python train.py --d_model=320 --rope_base=10000.0 --bias="none" --parallel_block=false --init_std_qkv=0.0255 --init_std_down=0.00353 --optimizer="muon_variant" --beta1=0.95 --lr_head=0.00587 --final_lr_fraction=0.0 --batch_tokens=[32768, 65536, 131072] --steps=5737 --dataset="wikipedia_en"
Each number is 500 + 25 x the weight over its row's rms, rounded and kept within 0 to 999. Layers, rows and columns count from 0. Numbers have three digits each. The size before them is the row's rms in percent of the matrix's.

# layer 4 MLP gate, 832x320, rms 0.117, rows 407-478, columns 192-255
097:524517509523491480517506484496516438520510484504537492515497522503492500508532538471510462477484506509472501542465513480515519470492525549508494497496516494511546496513502519480488447531463535
097:473488511486491527531497547470502513520530472505507500507504552439495526472474530494479501526499483513478482514486533460455514478492523503472518515512541501504500496470500491499469496471502517
091:470535519476508438472497477484532455518464452499493544488467478517531515528500482459523492474517478495544499467490458505459474521515499510513502481527516484488554483468528503487528528523495495
100:445438498474474490471494529503523504486492487499490506517560511494531525479467506539468509490533494503533496495490548474498490534511496526498462475457516497504478484490506471503494497473506508
096:517467498461514475479511510529532511476506491480496534491526506484459498520503516498512479486511481521546476500479503464547508511445481514507549518492500459504541503473473456435525490477509498
099:455495544487527501534490522498522497474492500482523509455472505540548481506477504511510468488512482496527479531543478486511480527509479468478515562513487492504521508483506494484542459455486521
101:502534499511486476528511495517548493492545535503542500478517505482510519482474473463497481509496463480434466498520559463484435476478465510450522452491498485556531507525507507462499474509500503
097:510423486530491473515453500462507504499447521533506526489504475488522521498467478503544481523525539517491470466548508565490490461495514520517560488509527524480545526464485459499502497454527484
095:473527539472469479496493490485522541517487515491502489508500517471525531540528512493489523469494475521499530468471497499513502479515467472471489483478510461448503519450484522513449557520540504
102:489501521511467516501523515487495520522501473506487503512503521527473466513475519524478491449459502486520510476495505528490495526507518467479506552463419519529475490531508492441502487474533523
101:531513472535495543504530495534521530487490451497448501503486496495480479488511496543480460500495504551468532526513510525512480534490509523442529500509520484515550500528444502496495487485448521
101:530463535547489557472508515503544474480495528496480469519492490441490464492480552521482495505500532440444494537486524521500472469503506528503518505534525446492499566503479506511478523528463502
107:504489555514506479441518504508505437523485485466470499530511510457484487470465513492417533514520457505506500523453500500496482505522519494508490486510474473481508479500489512531502513528443509
101:491479498455463505516513509506518495512507530549493517521516499500488486490423493487465523512540527530530512486488443520464504542507507523499472486475508524514498524536447529456472478433475516
096:504503519505474498507492467503480553464530483520498498551488449489462516519477526488471509511490510516503524539521522552466508466469498484492489457529463503508500552500444491530517486471496530
101:494532537516510494518500528502519576505480539476471476523508510483526491499501483496483521504500522525478505528473487493489450535538518485509498450509443511509516463519484549514526532510568508
096:519495492488512511486478460531529502465514485545474482485512529523488481497472492484502511521499496509461534480532463530524519491494468485515470494500508513512509507503509489447521535434441490
097:530512502510522507469494484484539493480520555506481498519519522488570523542496491530549520510516483478510478480511531569488520527514492493519502514505510503475508514511495491504492487527520523
098:496498534468517524516469507461516488462443500457461514508517497467471513500496512515494491495518484517471546490504460461511523447474493475494520448515512473537532504526494533457464518428459506
098:502463513499511479514468451515540488524494521455487490471503507475484505485520481486503495490494504486520471502527487466517504479544506497492500480516496491500505513493499519531535526500532494
107:511531450520492536509521491489497507474525504496487472456518503497511507462499540495480471532509508462515508531482468512486504454467478487519563522503486510502483523491493504538527518511546531
096:511503446446523474498486502493496491508503493466476478514476506504487513492483496485503534510522517532501444545515459481524494505508507521521566509471501466498438514513512487519501524518495470
104:482532480505517504481505487538473512515499498500533472440515494493508468495536537474535494512501528493490472530518530492471472469503490469522514504493499580519504487515457482476501481509447548
105:478502513549478499556508492503465483508526525469526450464482495452505477499526512471539442567510486494506500537514471533489528475484462513479509581492506490489502537513524480510516462507521530
093:526483493503476487477504482514481491468523462510513514522515514531529556531455531486507517457502515531482482535501504492491528473490504544491459502488553498531516494466494493532478507508517535
100:517455525506497514530537496503487493515509470517491480487439501484515517507494462529537515399546473536533510485499496480495472531521508512465478521548487576493498499517518498541490487487521495
097:523496515484472450535495511475472470478474505528461506532559466485514532551487432508513524535529476493475515478478489503516534451497429467500472481450546490538470531506509476525510522500495484
098:520491522486524513514536516517506552475525535489481498504494510462480510504504501423515488501457467488498430483528555509487490512453507494508512566538496473525495513504482518471486493520505497
098:546502495477456515512524449510532475532479475489491505510524501440501479501442495488508523514501503489500514562484512478502507499491533507496511478534494451454483462503461479500521502526479457
105:519517497509512490493525487526461490474507495491556482472528485503474491516500437487432499449556500460541501499498472481518552521469467521476493496540490482480524497525585480465521513479503480
099:467479520488477455511506474500543489541495521469473527515476410475511480476556476528480495529492525515534489486498503456532455511502487526457488447501499551509506482515482525474518454478545504
104:468490500497496511498476522556466507514543523489565528514477475482508519550451568498510530528508513534547444523480498478474513530526489510493502514489484490522525507475477524419543489496509476
099:487492493537519510502506490493487498507548551460479529455500494510499484556499443536492495527498478506497488508541547508489490485510527467519494518524495432450497519492498492518481540453469474
101:491503523481482510495490546536471485498517533471485568450508510462495516536461538496459518499503500517467515493460484485513508489474489484540539505544467522494503485498481501493501537512513456
102:517523487541468478494559484468452498527518456500507530518510498540490489511456499536510491517477516506461448465485497467518497516501485478499486545517425580532493500470545529542493500501497517
098:514532516489461519473507502519503519519472508465509505507488466501521513541494516487488487471464511522513471493504493516535489492536529528509492477500453470522512476517488489423568475490454475
094:533497499483472510485501475502523510541523496493532476507477524489499458559505513502510509473480469480541514540539502520513459543524488485524529552514501489429535489496517526494502488480512484
099:546573503499498535503450450490521534508498549477536496531548518514486552520487494520504510480515486446500539497479525502482496508538515487503486520506460519500524516486479511472460515499528477
101:532508475538495452534504503535506500473508487517512562506480524508495475550508461514482441507515533535501484478498529471457496453479526476513441509498466488541493481467521583492518518526483476
095:472505506478516492460503496470510476489465464496458526507474509484521507507509460437480499480525487495501482487495497541518421512502480512519488536471485491517427477477529519511535483510527450
096:482444486433549518508480533520525473487511505463518514509472471461482515482490531497554467513484559490468510523504500506496509478506486491509486456475496535487538483517519495433477512511470506
103:491479512515517536475536499487535446429501470499517501538444475465478492450472463529492481518509474507491515490546468491496508508502481519468514475450481516534502478469562510501529493489504486
104:526509460509487492488477473562493519462503449475508521487551488525530494476461522507460515527472467461531511526483475549494481497484487486535550496510503498516474483511471489511513490508491520
101:505521516512521520497541548555480536524501539451487479514499466514467526512470476449470474474518485481433494493569529546483496458495471492490480474510512505502530533438517497521518443498466533
100:503550480519482527497509526481483420495499460496529504469526518486508521462514502495495494458514531490492483499560464503542505537491519476483503471471503519515494534499529494488484522491491506
103:505519459528506529489544505534494505500481478524472488532488509468492468446513521518505511460517535503491529532461533474524494451505500514519502525522468508519526563519459518468529491536530482
100:480499496514486475509508495499516524502535437525530518522486460485541475542500516477457484536513495497518529531457461498468482484554527517530485456491539426536474515475480492526469452497518492
102:492476470516503497498510505481516526508464506505514499497495501456527488472479537470537482549494522513526472508486479469530464515430467520475506507493533468533500504487501512530486507462514495
104:540487467516516515507516525512468506480487504499508469477486499501464525467501488494426473529520499510496476505450483510494502458473532513523506541502516481461450507526498526459491504512502491
101:500490511446512544508477519498530483499474514467523495549484534488500487476474543468514492494513479474478486466509495497546517515486490499482481481512503489489538492498512486479458536462514508
100:431463518478478501476460483503491488449496492497472499508524467472531558477505503522510487511488538533525501485443479497528511486480517493511517519517500528510483538523506499472484537520471454
096:505525497457476489488502469489473530543515460508527501522472489457462486510490463524477483499493523468510499501510470551496514489466455516491542492497489516512511523457474472458495514483465490
101:494476512505495484497482513484497461507493475427497503520503456526499510515500508448489481547471492474524535492511496484465483507496460462551488501544480544476531524507492513471508546475498485
099:515534453534508499492517516517504485550488507507477488463464499497534487483471516507496546505494518484487506506479562571490513484494512518504491470501524467478466517509508498471487489468449487
101:521476509507529535502500483503502505511495504499481523508514456526520488503507500501513495539465481481504470525460522508531490452497495467570480494499479475534529491478454524459526511410471518
101:487479475516531532503474546513484499514511502439522530475500494497513498514475489568479504507513486535462484498488468514499495472516497514507502492475477494520490504522494512480499498505494550
100:515485503537471475483485476479502490510492466511516496533487456474443458522504486505481491518513489527452507486489463503490482551472504474475516486472545545475501463488496525500457526521529482
173:506467462507498509474526496500512505485430525476515504513469511507490501494500481518502516487482478507445516515498530482497513488498497509464496541506514484513477545481518437479469475531479540
098:526499505507487508479525478521578477510483467531447526501517519505519499484502492510442485477541480503518519485509498532486448452515499470499516504485513516560551495460501495506480517519560524
106:500477535527489489470491471483498473490536501550541508507540510526447480503534510516493508501486521495501523494483498519489467477535468512485509475514504536516430450556502532535492469465486500
103:532485486550494515456520517481504507481509520545509469493460509506529504498464503514544522507530563514497492511488526545485521526507490548483496535505577471544521495524490499516495500452485529
107:502508566517493482469531449487503448482505523523490462501467511472466490496521488512501490508483493484513482516519489510545504512521544497485496517521494548480471488517504495462525485524523515
089:507471516500497513541532477535507499493485505503518491479505554477504528464497483491509514499474496502512502521459494483451534510462506475470495486478510486445467468484521530466473477445475478
104:499522470537466455474551488504513493526510486514523475478580530503475481481497485554506492507511509514491535494489490534472512496457494493511533539500478517455454471493523513523499513541479526
105:525517494507478506501440447509488492455496471498502551509495489525506452510503511488474498507527493492497520511491513497483496512492526462478475461467504525536495469475463493494552456492494503
106:527502517491507531453524510522493456488519528481487537541531504487486471496505530532459511518525578507468515485527553519527498475490499487490522543504516506466527511533531473517531520532504547
099:504496514435480511511532490481474514497490478508473481531535513515513454501493529550550543461509527490499485517483543491473482497478443488491512453498492465496522547503506515457482483475487512
098:496483485484507514509498543505519499527504505465520516462481520525457540491476488496478504528509501532489454500502486516480524490463477491528518469494519490471490482496551520489515498508508433
103:467517491536519474542516501542512504490514484519470496511504456510523484446503486503472529459565502528500534465508508499519512510459571473509529490544515512442494504448530510460519553510490511
105:544477517489489517515509498473490495526502500498540508496512555442514527485503479483484493493457519506536473522528492501505499536479533475467528474499518468447488504500504515504507496496509478
096:492494512511521482509488491488540522505481531501500433522465503497486526501515524486509563507503508456503450485487486458488510494534529466475524496492425525510527495452457519523468506503533495
099:511501526484504535482501453463476498516515542488471464477480496507514496533517532475488499548537470478521496499492478508463467510482499460502466495520497461526496490488547508499494485510509505
# layer 4 MLP up, 832x320, rms 0.116, rows 407-477, columns 192-255
093:469496528483549519476547547518463485457492463484493487442509461518524508508470462508504518500472502544507519513531475499501490519532518479499526492519490496475521474542526472526530532493468478
105:495497501512482512489486509488496457497506462511502473556535531507463494466483495470507499506514515481538474517516447497472480532524446491537534513552476488496521470530464495496457468491508548
096:556535500498500510454476465490492470505501470504513543506504483500512506483493462488535494471488512500444539490489514487536498533541500536520507477459509483519506517506469513490499500598507528
097:509560542520458463541501480478500504510518509497513493485493505532500472491487458509484463460516533551493536491508505578488491492485515519476537508507458520525488490511475500484497527510503525
097:512517520482502494543509519526503532528529508485492496565488522555492516520545519488501482517485527481492485481487480515454555517480517496486471500519521526513497460472506490480457487474508502
098:500516446520498492511503485486461518500481514461502515514484505510466504512494492500536574463506481488499528513495518534489513511506526508527535535461547506464527484480505506521474545485509536
105:517470482483495519504482457483490505516516499495550509515509546524461480534478537465478470493509509486504511487434498490501500490496491493544492505481493482444451512537473514499478503485479496
094:528477530497531523529520530532459505464473513497464507520480506542504505474497490505476500469492483539474503520456474497515494505518493511449454492494503490500471486476540545500457472495456489
094:510470489489504529494518523494428494473519467484503507466510517513469540501487471483505499529473540515507522532500528487517520496459511482497469507546504507508495495521468478526503483487488482
104:486514471504520484535520534510481491519523494483462519518486517498548484521466485498514453503499478468516509472497502482475546511489509518499524501526476495449477482511530501537502526519500480
098:484449485555528476489507455479472540503470482481545500471495523554568488507538501450514506480483544493509502469524506513524518484479475454507543493499500514479425511496519457515467505513556494
105:533453495453513511479493483460493505477519506508508490520509556459528520529522444486539487477518533475513500467509477535557490521499498492491500519505489487502464543510476558495536489455543463
099:509472527526474515496502497468542507529483463564514479501461503513480480490512501463461522501519483492541497535495484491489476502516519516513503477522437481501480488484491484534457457540484471
093:492468535465483484518486477545464497524433486514484534493526506437516497488473523503487521531536482547522498499504432511509477537461535493493493465454512475518498486504534534484503517515515551
102:511514462494496486493538492495479528475527532563471487512525500498487483505509547491504496477500519472506500519456513489471466531506567520497513484544491464484491515519527482489513525534533526
101:550490522493523529492514457515521485492500599498485433524518493500480506495536512488459553504491505497551462511510482504500455491528510445468487522489466484469486485487476488491523527498542507
096:478509521497438502499476496482510488514538438528491518475502500521492486519446511515515493505529491484462503491514483513493484544482530495554512469520519529516486512483524464477496504501506472
098:516503469506464488517518490538450524469511506489482522500474489525488487509463484501494487492502497509506471534476496506527508504501511532489519500508474479481511543472511496475481488465541467
097:510512484487529530541513536432495528497492499507476518498482498487506495500491498509490520560474525505446497466515501450545508541461489474485478449501561513500522437537480516493444492513454491
101:494493487495542504491527463509531497529559514565494522508505512509490505494497491496514488498502491462511467466512509504515480512551514482522453507486530530479475448484515469535496482508516436
102:506498524479495491512524547505520509486474468518507503544510473496445449528502502486502560503499473487471471502462526503507462485533490476510511506481501487526481472460506509484540536512494486
094:503477548534531481502510490516495511530483479490497511514564503492486501441485520456445514508502464501490509436483539510532511495484476546525482523582484500494529527487545492472538498476481498
103:501487504515482521475539480525484505515549531522498489495463508491543490505515513526545500520503524516487524503522494497448479493493460458465490507481477491469504516534484475523528465494500482
101:451480427468535505466503479497485506499431482485517592483521513514529513496444521509473518465486541545511533535454499511527494486466489494520497481533483501481508528489465530477525499491530492
097:487515526492514550467523459496500518506484504488510535510452491513498483536532424481498521481467514409537478470550467500484492496548470507541498573505467488470488511479523465510513546474464504
097:494457478473476504516466528534512478533525535503504543493464544504522534526503505509488502453530527484549476432530484504483520517475494556477476536536535526503517526500532521542466480506546462
098:494517472519484467510490488535524516491507523514504531475524490491510474479535530476528473517471505497480504481546454494494492535507501543509547535504478503508546484491482510479518477500483458
101:493454499451548542516526491504505495558471475452505516529485503486482502502475518477521495493493526482485467489485500500487500557498480502525502528467495471496469533545528507514513450549499514
094:489503499487504504515504488543453510517536489530489528485563524465452510509493517506497485488493493517516485539517437465485486501450533489525498480522475482489478518517504457472464491529498523
104:500505495455496489512490492505470535481474484494488540489496508454537505492499495482488496532462490535483522510520474507554487495471464467467516470493472496513509488503503471487542522495493507
097:441487484519516465510478464485514495508486518515484455508479495507518516491530504497466494516520492493515488525456524476475481485491501511474491475460510522455500534515491462518492487478506477
099:466493481464519516523527486487485463498523469513453528474466471465502498489438481506524527484482506500503497534462426511468506495499517508572520473517516500501467522473453519494474485495489500
100:522502474491533510517504539508495501524549535497525519474477502490519457524469489506511490493476475520513494504484542473531486487485543522536519498501551475480531539478543506551497475475509509
099:475521529520495485451527548503443477508513479513537535530533519501469483484459508504476550483497485526499503524517498527470482450532493500487449463548508492531481452517497500525497517489469508
104:505495549513515533481450543475531487529478465482557504482496511485533486518511535479501508483541497505505525502512499494488467501481480482555502484476520462514522485527507507480475469508492477
103:479526504511451457507510496559527504446496500506540514523509506466522540521504532514518492476533462516461486484552512520501480516536509458530563490511542505509526486529521544461495511536521503
099:484534532420459483490468504514503507517522517526504473490536481508469501522465491487444501511501518510556442543512512487470508522503485483472515500509514464531511470531526486500482498524527545
096:480469488505518497507513514482504469483504485511474492473499502514512494477490482507530492477472516492441469567543492491560506512530508507507520469488510477502535499491479457516505525518522500
099:517489478527476490506511495485511530516561455494502523506497472529526496496495489473514530549490483483507489461504499520493498469466539506491524554528473509510470479512487471493436535496536484
099:494511503523546489465487520496464495509495476515476509503505522483460515514487455478472439466497497497560489509487476471478543488514466468534478501451471508489462531505571496475494512481512568
094:514483478512466509528543501514456513481484491541540433452465528519490489537505529463493494474480486506534494495545474495487496511464529506509562520510493498505449527480513507528475426474496455
102:510550505496499525523496490539490537515511520526489513487541470509440511469536533456476504525520522513494515518513499482496477517466497504512499489487535520458513503487487479497565501542495482
105:510496533473530477498499465497521510568496531492487492570490468465515530491522495484499473503515511498479499554562540514479481480537472517485499484477488511464530460512497523469499490480479489
100:523477517517460509515514428546500500480527483452492514490508490538536487483481517491499459525461512498528456529537508533569486437500492494511458476493489493427457496510477492520518517498518515
099:548492483530490538498517493485490523494480530474490512489508497506471497513477528530492488490508499503481519512492521483495536513449517482498473488485479495511479520466479497446505513491561487
096:438499494529504474543534492535512503536530527540494495484511498552508527517506482470505538549492505505476455519490504519497508473490518504496496434502531494526470452472506459471496505504551486
095:514499527509485453489516494545478531489466451551467479500507508494482529529480486474502439493503462473490493482500507501490473516554526482540518491525507499503540496502534501522492471487535505
097:506503517531501500481528468486523458454507480512512511500507512520530541556464474540493520463495461485466507453502544542497508473558520503461484449515497482468496491487465495502514483498498509
101:502542497507499487499502496480470498508512485552535514467553539518475459499482519524496460505504507509470496500491504505475453508495490494479499537490513456533502482507455481495476443536477486
100:512461542502492529513497543497502516495491589501522521499457574472564500424512463524498478477486471499531516480496473489518479507464583508460512477513545510486509522504495510461514484454482504
105:469450508500466495493469512523496516488492455471511514491474540518531529478497520485479481500495492540519451427511425439500494517503438489547540457525541507501497457487517473497465478500485463
094:502522482517508511486525498538491498476461520482457534458462482510475535542503498499496485504523492495463511452520503462526532511482499464512487450518534487455462577506576552498479511511505460
106:502471449505511504502499499486477528517502500515539463516520485510473470498503559505493462543481528524492517529464530515467481510453483443515475479450521443449501503482459478519458513515472514
098:542491506501481485481528528489538490528487465512519505504552550477481504515520519473520459540507540493469562490556532534502507482441498526462524489478455505520523496525489511501491537513498497
102:534475470496489535494476485524485499514455502503530504488546480515504517488530526519531468500539507471529523457500525476495503497529498464556503554540463462544554461491518533476542543453515483
105:507513430486515499507509487502509477484506501457482528550505501490456521519519482492517488450470486490482521475503546498531527465511471484490501482488488529519538525488517536474521535478490520
094:529464462486441480484516526496501471477513502574500503539553497496507519522469474500508495518531490486486524509516459551542530513481481510501501521520520504504486550483507530494462494483527494
130:473515542496502493520478485507481492517570469537488487482539483511505504490495523479490486526523536517537481493499491519514511482501493485523512476510500481501496435512500514513515516462534476
100:516494504520503488461477459505489482516465508508493488492511475526482509488481525470490508493539480479504465470490499505490474470491508488536505518488475530484564495514464486519479504497525520
107:501495547465512504513499499491460491515533525453509494450541498504445473556487519553522530522503476501477476509508540483493511486470468492489497457534495458469490499467551508494486505550485484
105:511514505466531507519474482493509520542511508497501495514528492504493469523509488499395475471519479493502535471461542470478501528518512487543502501490475500502433485475529490486538457460516508
100:550526464516491480477487513552507539500528469527509479518456509484452510514509509503471496514521448494496493503479510495503492518510448469511494533525477500492522476510488491536526470488536510
095:501487523502472522567535478512528494532520473446540506529519469520489539491488482502546444540472494485500507483493532540414531477489456488494487500508486484463471519527466487482517433476503454
101:522558461493449432529496523484482469484514467490529478481542490512512514480482466452490506516471501505512509477521573520521505532548547525501556534507461531509495539503460484506517496517476446
101:493495476498496517531523536486528511505509525484492534483429499536508500507470478489494509505474470489505477526504474444499520484541510493488526472525454484530491500474504512545547492468510490
100:524505498497460522530506479467504530489504506510541491494462481506472509491488515506512480506505512496512492519463511475465502526501489551503529498491488515530488536515510525524484504512478458
094:524503508514513519482522525481477524453466487524500528495481499481519489512501474533523474537523510466530510514516543456501529521498490540474542440487485512497506474484556510504500540484551544
104:529510496528504480529497483490533494474464478459488534511512477516477516506522541475512450532531465553515509511459523487509481482588517485498527496526512479473429503480479494501482511481524477
101:483496481540483530508535479514454479516521499493487472499527511511513509492493507472494496506522502458484480531496501482518552515504486535481505560506496493536500485527484513494480490546520508
108:488496460489459505487479485505522488502474426487533482527497491465539496504449505493512462520465509466534498537513534517551483547484467469531492511477509515495454479538489485539502499543484476
098:542492455516511534473459486478509467503512505472486514505526469481484494503520509481496496508520496526488517526487511488524518508476491530482487468476520531534481542490482536514518508492471472
# layer 4 MLP down (transposed), 832x320, rms 0.215, rows 407-477, columns 192-255
115:528489502477510501491540512506505495498520521446510516486501502479542418463524466473513490526442458525468505525496510517515453482456488467484504507501523479455500507488455514458518518542558489
105:482514529524502469512484498461477468502522488540512465526520494536473471502505513504482485505461548524501499478474513519491516476516509551514512508509520450494505528488423532546472514507536487
100:510489474481519468493491519508508505518506532485506455486480482503464455495469485543509464520475483518500518473476535465504480496532533500539530517506479505513498517511501471535493486601519512
094:492496525521492519528535461496484489515519498490510517552449485512453503495505467478496475445484521433458468526513497512502528482496488498523529541489491501480477506514511508520463527491512458
097:508448496502491505486474499504530489488507492473493488484477481484455531466464502482538483516512521541502497510537465463502469521490497498471503496569491486540484493508506499501494497458490478
100:505528515515463503486562478449482483500491493513461526514492513481488527467519479514521544504534501488506535494477493488486532520497514485512597457469501528504503517488532514518492540500523533
102:525513539500467487497494484541500496480454481486500480450478489452474525484495520499475510501496525559408505529508534461512516489533495511529442477498494552488515514485438458514504462487533518
105:470492500498510511487529491520506489476428517492478490493521481493512506480513496528472509487466454469486473514493515456518549489492513576558493469491536531488441539540505523510473490476506485
100:538503508566528471465483519519505486488504531500515512541506469507469515491514508517546503492512489485480492537515458519531519483514525516478503501503542510492507468529528521547525504462462478
099:493515464462519477494522498505515499508534478510512515511448510444519499496447494502530475524500502547488511509469532530497488482525483496527493517548512486500475479537526481514512496546477497
112:547504506502489518487510485492543513495480478548510529544513500501569522508497528485497552524507483463503505470453539477507496461515567493522525521457490502481479495458494483525486486512532461
100:524536517498463465493514523533511503529486525465470471495522522489463484531452505466483526520540525513485546497502499551526505491478514456507466517465499464508504506518492502538512474493552496
107:496489547530553547509530503469522458553482529495491533493501504508501512435448489513448528507472505510530523489519528478511478528497509537487511527505495486508483493476504525535507530529476472
116:484515495522464511509531514473469497483513493487503508483506500503544537486513539478556543472522500535483495532469469486506510515478519476462514508540503471459489475537476547525458449497525546
097:492502498465484471515527497485507539501509489469499507504493498494528521494511489492488493586505515526449553505489528483504454543481498462468518528496507470464508512537469494498527456525469504
102:454507456467493518480511517510508539514497474502466494502509499467517515494492519479455480534481477529486504525495548493489454517509527515552491477469497524551479440486439486508483498497522512
096:494509533497546515489497526490526460475483536497519515513462492509544524541545501485467526490466506505506485514529502516504527501470507482510526544463485464454459543520500499501524490455471516
094:496499472496502488490504467501489463501454450486518487483534527532453528467474534501514508503494578533467508540474490500477467479486486581432486512497532488498520531506493471535505510503474482
106:543491506466469510524535535504531522504491486494472493470474515538469511486492479477494497503484504516484490518541507529541524519512475530467475467472479548494530458499502533509474486488486460
101:476482505516459538510494480508459560522480483526516491520515484452502532504530508491497478525489494483432513525451459505528513536507528495443485476528523514498518515476508500536551535508514548
095:532515527507505494521533518487518485546531489492526473549493481536432502504477523483527482532494539478512520502510494488459516505521446469514518487514516509515523484527525559480540476486481497
108:490523477550465525499509509479493510519462489531481489536504462479517497543487518502460496473471532525490488471531516548528538517504515492439515460525498503505463504464503504478473490529487512
103:503479529456538487496536499467501504486503476510499492491462520507516539506433490467479510502510507499508462471503505510464508509474512492513536466471471527562454497524487484484481500535494508
108:514521534514523533520463500487512559503532486511546495434515512501520511512539493509477504528497497505511427482495521462520508530497560507521496474464501466535485525459505490571473473506502494
094:514492478506502489476514531508436528478485507454465537483463491496548467479472490537528496507499506474502486526461501558489573496498520510546511518515518474504498470516515508504498528499526466
099:485500469480523484494522490451529525511510452489517486532503489483533520519490510496516452526483526521501438476530506509488511499521477431514472479490479475514489505497514513476487446471479532
097:511480506510473513502481507503463509510518490536521476465485527494461544454485534533465488438527505547492475508469469481487474496519499487473462502486513526506531494443567509467503491443505492
106:469473486503495521501513506542500496526448487513488522509475534536482530480506493524499461531499502481483512504514504496504456503496492541504469458441485479510485495509489500485490472487497499
101:524512502522493481508532507505532479498534517485489506526506536470503517474478484457494539514492504472480554505496482542521514479487490487509540500494541476478510507506484460531527472496514496
099:516497529485504518478554559471481502503496520533496465521479532488495486506506482487494495550526495503535452472505528476488482499509530527514524527500478498495461452499510502511489527504506508
092:425514493462497476497518500501517457485475519511493503476459438484488515478548545515489506484508506535467469494524532486486485497490526477480487471496502473447514529492490494505529490495523532
096:495515488528510508497468501519523537550516470460486487518502507498504462498510517476492463500548481506499526489514487469549502511491517532469535494489477471551548521514527511507506493472467512
099:485468455500494518522500513488529538474484504513529476514514492515512534515499522498483484468467548526522529499504486501512498486506496495479540517527473535518458502482509544506473525511534472
103:511479490471446509523492483480521510494519499497564481500499544538503493509481530523526511504546508430550508497528535486511516515498482484530511487497457475465489473510531460485516514529515519
100:510509517524402551505501486519467519500480516534495524517513472457529469495481486527493496485468501487498510541479526477490482489501501507502513559492499490542515533516519513497479478511486483
103:504488481513483476508520547540485510507500475512464498514449505517520464503486467453546518459481504491508476503506500505522527519505530530527496499521476478484467490501494505489540504485471510
093:513491495526482537498461469486451544512493493456502476516520504476535490508529503486459514507538513536493511447535512483475509540544475441476497516501501542523484475468501476537491475510474520
094:528486524526497558514536527515519475536479513517456460496512499486458532463499516503497493468537513468465458541461517523504454497471525506473514493490422518541514526492517484542475508504520535
090:470502464481497492483467500472511498495502546495487510460506550499532529444486517486505497517511515494478501511480477467514529498505466526524463506461512498531545528489496518497523462483501524
095:438527480493551521515495492498475463486489494497471506443513524531450494493560439480535474485494488548510466488539532505493488519500496510504456506473477524476480460510541473511539560463492484
114:500502485539464511497512516476497503466511500526481450500508504541518534512508539496512536509492481513542524489468519450464474489460544556481518501543516472505489525539516501467486497481503460
094:460511502447528442431538506498518502501532554511480435568513498507480504533546479467463506504545494502464489458480484481511504478496498517472482526487480494486494464488508567527466498513516532
101:524490466508515480512498487564503530486498512471506547507475456510507495478456512507480512528522477516474480489470495517502493538521467492482519520509531509507475502513513518467544541494463486
108:471487526487508495491479524483512533514530542547510516484487504499463498523526544514504515504490498463469506457521533496483495479487491507533474493513547493476533493548410528522515552512495485
095:481518491511527452507466485480508499470481492513503507519517486529528488536550460496487551463520506542535494460516489506484503494535529474526524474462521451477505455488515518495485491456494509
095:543491521498512494487482488478472493481482545484490511492485513521486472500476492460471485493454451471539525449472484463496500530467464465530504495492481483545476498467528523525497521526487529
098:468451492525528477475497509484497539484470487533496520485442482515553512538489497507506482568491463467459509499488491476471479485507495500520533496519529467524483486493487528512493477434508537
105:517522528478478457497496503523506495471494510495531469524495546507458503522516431492495477478490499463503514551494516531529481494504483468476524522496507505513515481498518474488476475529509495
103:492467540468482523484500501505493502505515539466548478527501475515504520525512488518517499472492499509494496515494475507533442472524525443499473493493472511466501503494508457487545475500453501
099:529471481475565521488519497465544546486511522440526516464526514490480488519511507500531501476479520498513508539501476510494499511490445472526492502536464524503483527510497476545500475497483504
091:476485517541487500507524486473508489467459504476512524452484550470449519535492490493508512478483521466542527497502508558469504485473487508532512501453529501540512536507446493477495509501479526
101:509518483494489505525502497509486546522511523512499480489538514477505578517495522544508524518499510492522511492539489508528513443497499488465490504512499506531496519504469491503474453478485479
104:494471498521510498504503467482522569526526524504531490503499521495466493518505489514520512507535523541480573482463478490489492456478531523519467475513509516505492484528504457517500534512516494
094:464507444436541528506494526535497492466538526492493518503436508464501504525510489506466536524515504490498537544485497503509488499530544514496519536548558527444491474476499501471542522504450500
099:500497519492535483530528477508443508492451466478470521465458517481512534453498492565510508486449460515504506479541540493473528478478461492471528482473540465488526521565518501502477487475509458
101:463474534499460505488501501545509507476463472505523488530481489518522495528501497526490478530507461506491492478479493510453467442490546503513502507525519539488453492497500470507497503516499497
107:477544492464488504505510525494471531495469518551490509543522487517499511514462475501500466536517471502441503474515515475477482487513490520507505501472461516471497515508537459517481424547520518
181:467522507509530513545481504493452510495559454508485484519505485521506437485472529493466527511499489500500495486494468512524518512511501485523498453520504510514481442522490522523521526510493498
105:493469474528511536460504470481484488497452489492484471486471486521485489493502511471484519479462530475508477449519562462497501532481523547494521491484521479509498482541530476458531497458476513
100:480483504492487524514489484494457509493528513513467487505482496480476455465470550554514471509513537475541517481504489489498516506456457457509511485545536561540541477503434481510478502479508476
100:476520486496501485521467538502495510484504514573501544513486463482548469508503491485508520493402476505538506524539495507502517525478486474446478497502559505479490494523474494493508528478486487
100:453533529512453477498460480515502503521470462548519464512489477524490499496474503480493451507479476521509512536537493498467496490488489533547516507491481493495469481497498502466507460476461497
101:538501511493504468505505493497465437470513508539492532519520466541543520495525534481507513481532502519499479533515527503518531529483513506486483487481478494501536459476501511525479471537493480
099:468502487539507502534581445473487498526515474512505510475487509486486470486507479468499497501508519549466479496489481472477534534511453509502481541450509597486462514463480489495465524498523517
106:518497485466465489520512486511504511471520468483479524463508442500494456542507518501493483484518474474509523540518470480502506471514492495498453506461469537473529532486490484464528508470523512
095:525506486484503493509520526472494516477546500495497482507491528491478537504502515494483532497472483499510461514498524476490539509512469513473507500511489500467545516448492499496486471496509444
103:448489454513464530538468486531527495515519473489505502514484507498494531506473471540517500483464510444490496493502491539479503510508478536485500500482497586527489475573512560483510508484476544
107:489486533496492499518524514518514532452496473529479519508488508528468491505562529530534494528530502489518490503514509466476443493510497472499459522510493516536504514498517534506507513523531517
103:493527473533506510503528527514473530484451481488474447491453512490497481486484532541517491447509497524486491492463468527443542476522482490565474473504526492518501515480458535558501501463499493
099:501531458521546480517488483502551522494533517512449510511484508523517516527475505519521523548541514493451491526544564501564486484525517507438508503460521495497497482485480534477464510529493489
102:547456511552511486513513494472516482516504513499488504468557486467501503515521535451471501461510489451517504518494485454509472462490511482491513545510502493483473467502512462507521470496545507